config.toml
n_layer = 16
d_model = 448
norm = "rmsnorm"
rope_base = 440000.0
rope_fraction = 1.0
bias = "none"
tie_embeddings = "early"
init_std_up = 0.0258
lr_mult_down = 1.5
beta1 = 0.95
final_lr_fraction = 0.0
batch_tokens = 65536
train_tokens = 544100000
Each number is 128 + 32 x the weight over its row's rms, rounded and kept within 0 to 255. Layers, rows and columns count from 0. Numbers have three digits each. The size before them is the row's rms in percent of the matrix's.

# layer 6 MLP down (transposed), 3584x448, rms 0.0435, rows 360-381, columns 128-191
108:088179104130144163152118145166110131132132142103121160053180139081102132112161116113208163064130069155095113153104105143093135096094134119162100149110167194089133108173166085154133105084093194
147:088145109138121158144107071123119076131145147108142113151145130068152088125108127129114091155108127186116168103102131155130056116130155090144142109170089099099099174069138078096104125114110179
106:103104148108144108096170190145133128128089101099149127080155180168051112180147149133089138137147177177089133132117099143118152133133116082142115147100146121109167103097118109151158139136085114
083:041138133095150120101133162073072105184204131164121130123160085123155144145158128129104147074104127147140094111077116170095126122136105087201115148137136150161081158182156089092147142125146139
117:114095178161103100096127128097102142129133056184139182138177113122176120071132152139140121112101126123138132152155127122086139126171113141166131098143140132128148127107037110085156142135140115
116:080111093156091137078212152122087121142090122028104130152134129108110130140105116141160142081118122070161139151146061114137116169095123145130111106089124103121175108144099126159110134149101100
096:067183128090058130120183123114061069139155135123119097097117147116104079186136070112136108145135185118097140171082151109166163101122072111157170087151120102108153111079142069141166132126107088
077:100090166135157122150103138155140151101144174125160125138156137128118153082157099117137121092136132196148148106167139101110200131111111067152128119067146112145114146103165149151172147128105102
043:170179119121120105112123164103132104093118128159118121169129055144158107180117148194167112128094135122143131131103135119157093117103120137172143124111091120126151150120102000110136104131129103
090:182103141088142130157153078105114135160131128142120110098126093144171132178105124121134150106115148117112128081081101156117084085107168012155057123138084101124095153107121112118140115111133156
096:131153122112103123077167169151130095091063151089124153082168165108138132113140072100145163177117119101074111155182113092131105128106081117131115181070124129170103102127108106214116129161129148
091:135168116131141166171149168148107116134137129076155137084113104160053141112159114166142153120092124116148153130104201078129170134135146138087144107062145124124096128147156111124147137155123078
112:126122134129130133189109155139139114152114127174139157123103125106123099107172121155112148112123106099149124136171127177106139100074183095109189134123119085181102144091151114122143170158153108
056:117078165187157134109111140165170180099162167106101150113120112043144140135064167131103163122085144087194122124066112126203135144124114133109152144066116104130182099096095175123162109153155100
122:121100235138130183184083135169109167131096104119112070152129172155104133116109170172089098093100104115109193116088058098105147096137150131112108105163173114125180116117106159114143171147130145
095:128143175138099076197119147139097179093119101095149110205124134112177132176157157116134154122153086150149108160123088117164171183136129113104126106091163159080133160120097113121187133112138133
100:111165171144105171119126074193099163124100087121122129088121164118141108181119139085130126106107136128128128147148136169138130110100152152074126143158111179139139157133092116204125121182094072
103:102062054092117118109123136116108066112135165118174111143101150146157108101135142100105108090069113104153085092124095139119058110150140171198115091124121146119164154146084132189113053163127095
069:140124082183148197137149119105150121111143144118099095174141076132115119123160160165173069124071236137165102189172167176116123180081134176111160149136083131080105147114189123116142113069122171
133:141156110175161130160089118063091089157150112211144172096105089075111109086138110154142099109135141171181154097116111140054076168115138110172125129173140110095121156141119163140147116132104135
105:037120193157141107137163154080166123092083093194095113132118130081128120192183135139160120114126067132131185129063109174135081146141107076130152118104132139168176128172077113085096101105135148
049:087202117099115078139112138122165140134118055156169136139132191183088124101094101115092175150166217107137050172112116116149108192053219134140117081107167109117143157125110159178144068147094092
# layer 6 MLP up, 3584x448, rms 0.0851, rows 361-381, columns 128-191
129:066128139126130143131138168119135103145182100124130159179112106085108166122103089094144096096099125190161131074101173137171076138084093154136085192148137085112099137149131131135147127120122102
114:128160207154144130147100165090120100088163095103149150104183106121100109156122123129103198091083069198074088106049161123095155141072160060061126142104118144170106099118160170127122156114170099
087:138085113102116111097086124117108107145112173177140088077148074124185106107074163100081120088124071162164120124149074105164103092172145114129084163162113202123172128093128099177128171207147104
120:133111163160198120111135138134111147116106095157104128127151124110141112069142131162104110118158160120114131104123104111121168064130134114118126137114117140056140131121145103138106111147126089
114:103107089126131146075155123097140155129149174045116139096118135085120069166117141119138123088136149145212073126107081121131138139074090200114224130137119106123086146153054155117143127144124131
097:074136194147146126127123129147049141193147093133102155184145116099134110145106135085101125143154091118113161080104141125169163162136135098119160155110096123133058126131141133118114098116124157
078:137138075134137169156131105166137169066111143119146204129143059140080084105158134161031086149138114142144113113152136140163126106174139174039097128089072145168129137170127087173106125141100165
044:062071132105092143128143133117114171111075134128115118112176167136117161128137167152117146122113114114142188174149104094152128157147087158144144113104124109132118188146115138141111153137113147
089:126144128146091118143119131198137111146137101126144105108148101164128159096152127083120101122075120169158121118152247150101075206135135139145148143063144110151174084122170168072137201091167147
098:088114151091122155144160159099089138125104089082148134151118146120130111127215132106136176152172194118094100103131130156090179144141053153157220100086123090117073157100134107158096116131157071
090:116106091142232148116136155175144141110124135104160173113155059113119168140133112146124109147128098111187077086141091091149106092119151098129181101073167141097124150125125135147111096097085063
109:072112130176171142111138147178041180150159052106108243101168143145176104127120169111082160110183119162198173111105145106121175162132157069114149135142100146176176100088146137136113148110156147
061:141094110052188147170173181139180123154119151108104163097187133096176117104117110112146174117109131112133193142132068115127147130108131109168141086060097110130142163131095118113128149125141150
123:110136119125117072169132141151140117198128115098113129142152136135105142170114123105195104147126144118106101093125156118177118184124134113174191110172142140147135051072134124089167123101121084
097:123126182183097139150084143052155152178158113139129174079113131150100086093131167138075098150079116121105186139129114155127132107112161128181141112126114190108144080105120175161156120140078123
103:130158185177142069125113150128152148160097088150125134108144061076162129137143109131129142151080176169115123164135143151096147111153145146127177086155110140141130097114188164076139163144105116
107:125157204125144132080134120125145197110178079104162148094111113133048134103105118102149149146111171134114087145095125131130105158103127102142137137127135107163099127141125146045178186185126156
072:134117101103128159124114168122166114099095144077078117112118069121121145152148122113111117150111136115130148118151180088159134053118107130130118105120153154116175132130080144188144120144076162
147:141145079201127112170087114124133082097087109082172157135079152098150117096112154126107194105096094145118118175158170163092088117104131100108121117124178102102170075073141144146154179069160134
099:109158120153116115188112142111191121118090103095098130150121162080178107136186135180140146131110149108128127125114165110133148146137074072132131108174151171113167144200104144190115103143120090
049:135096131149152132080133076101170078177159120096101125128133140067118084132200134160129132129129137168081132111128099096135128184162170104163113126105193169080113100174135117108100142162166100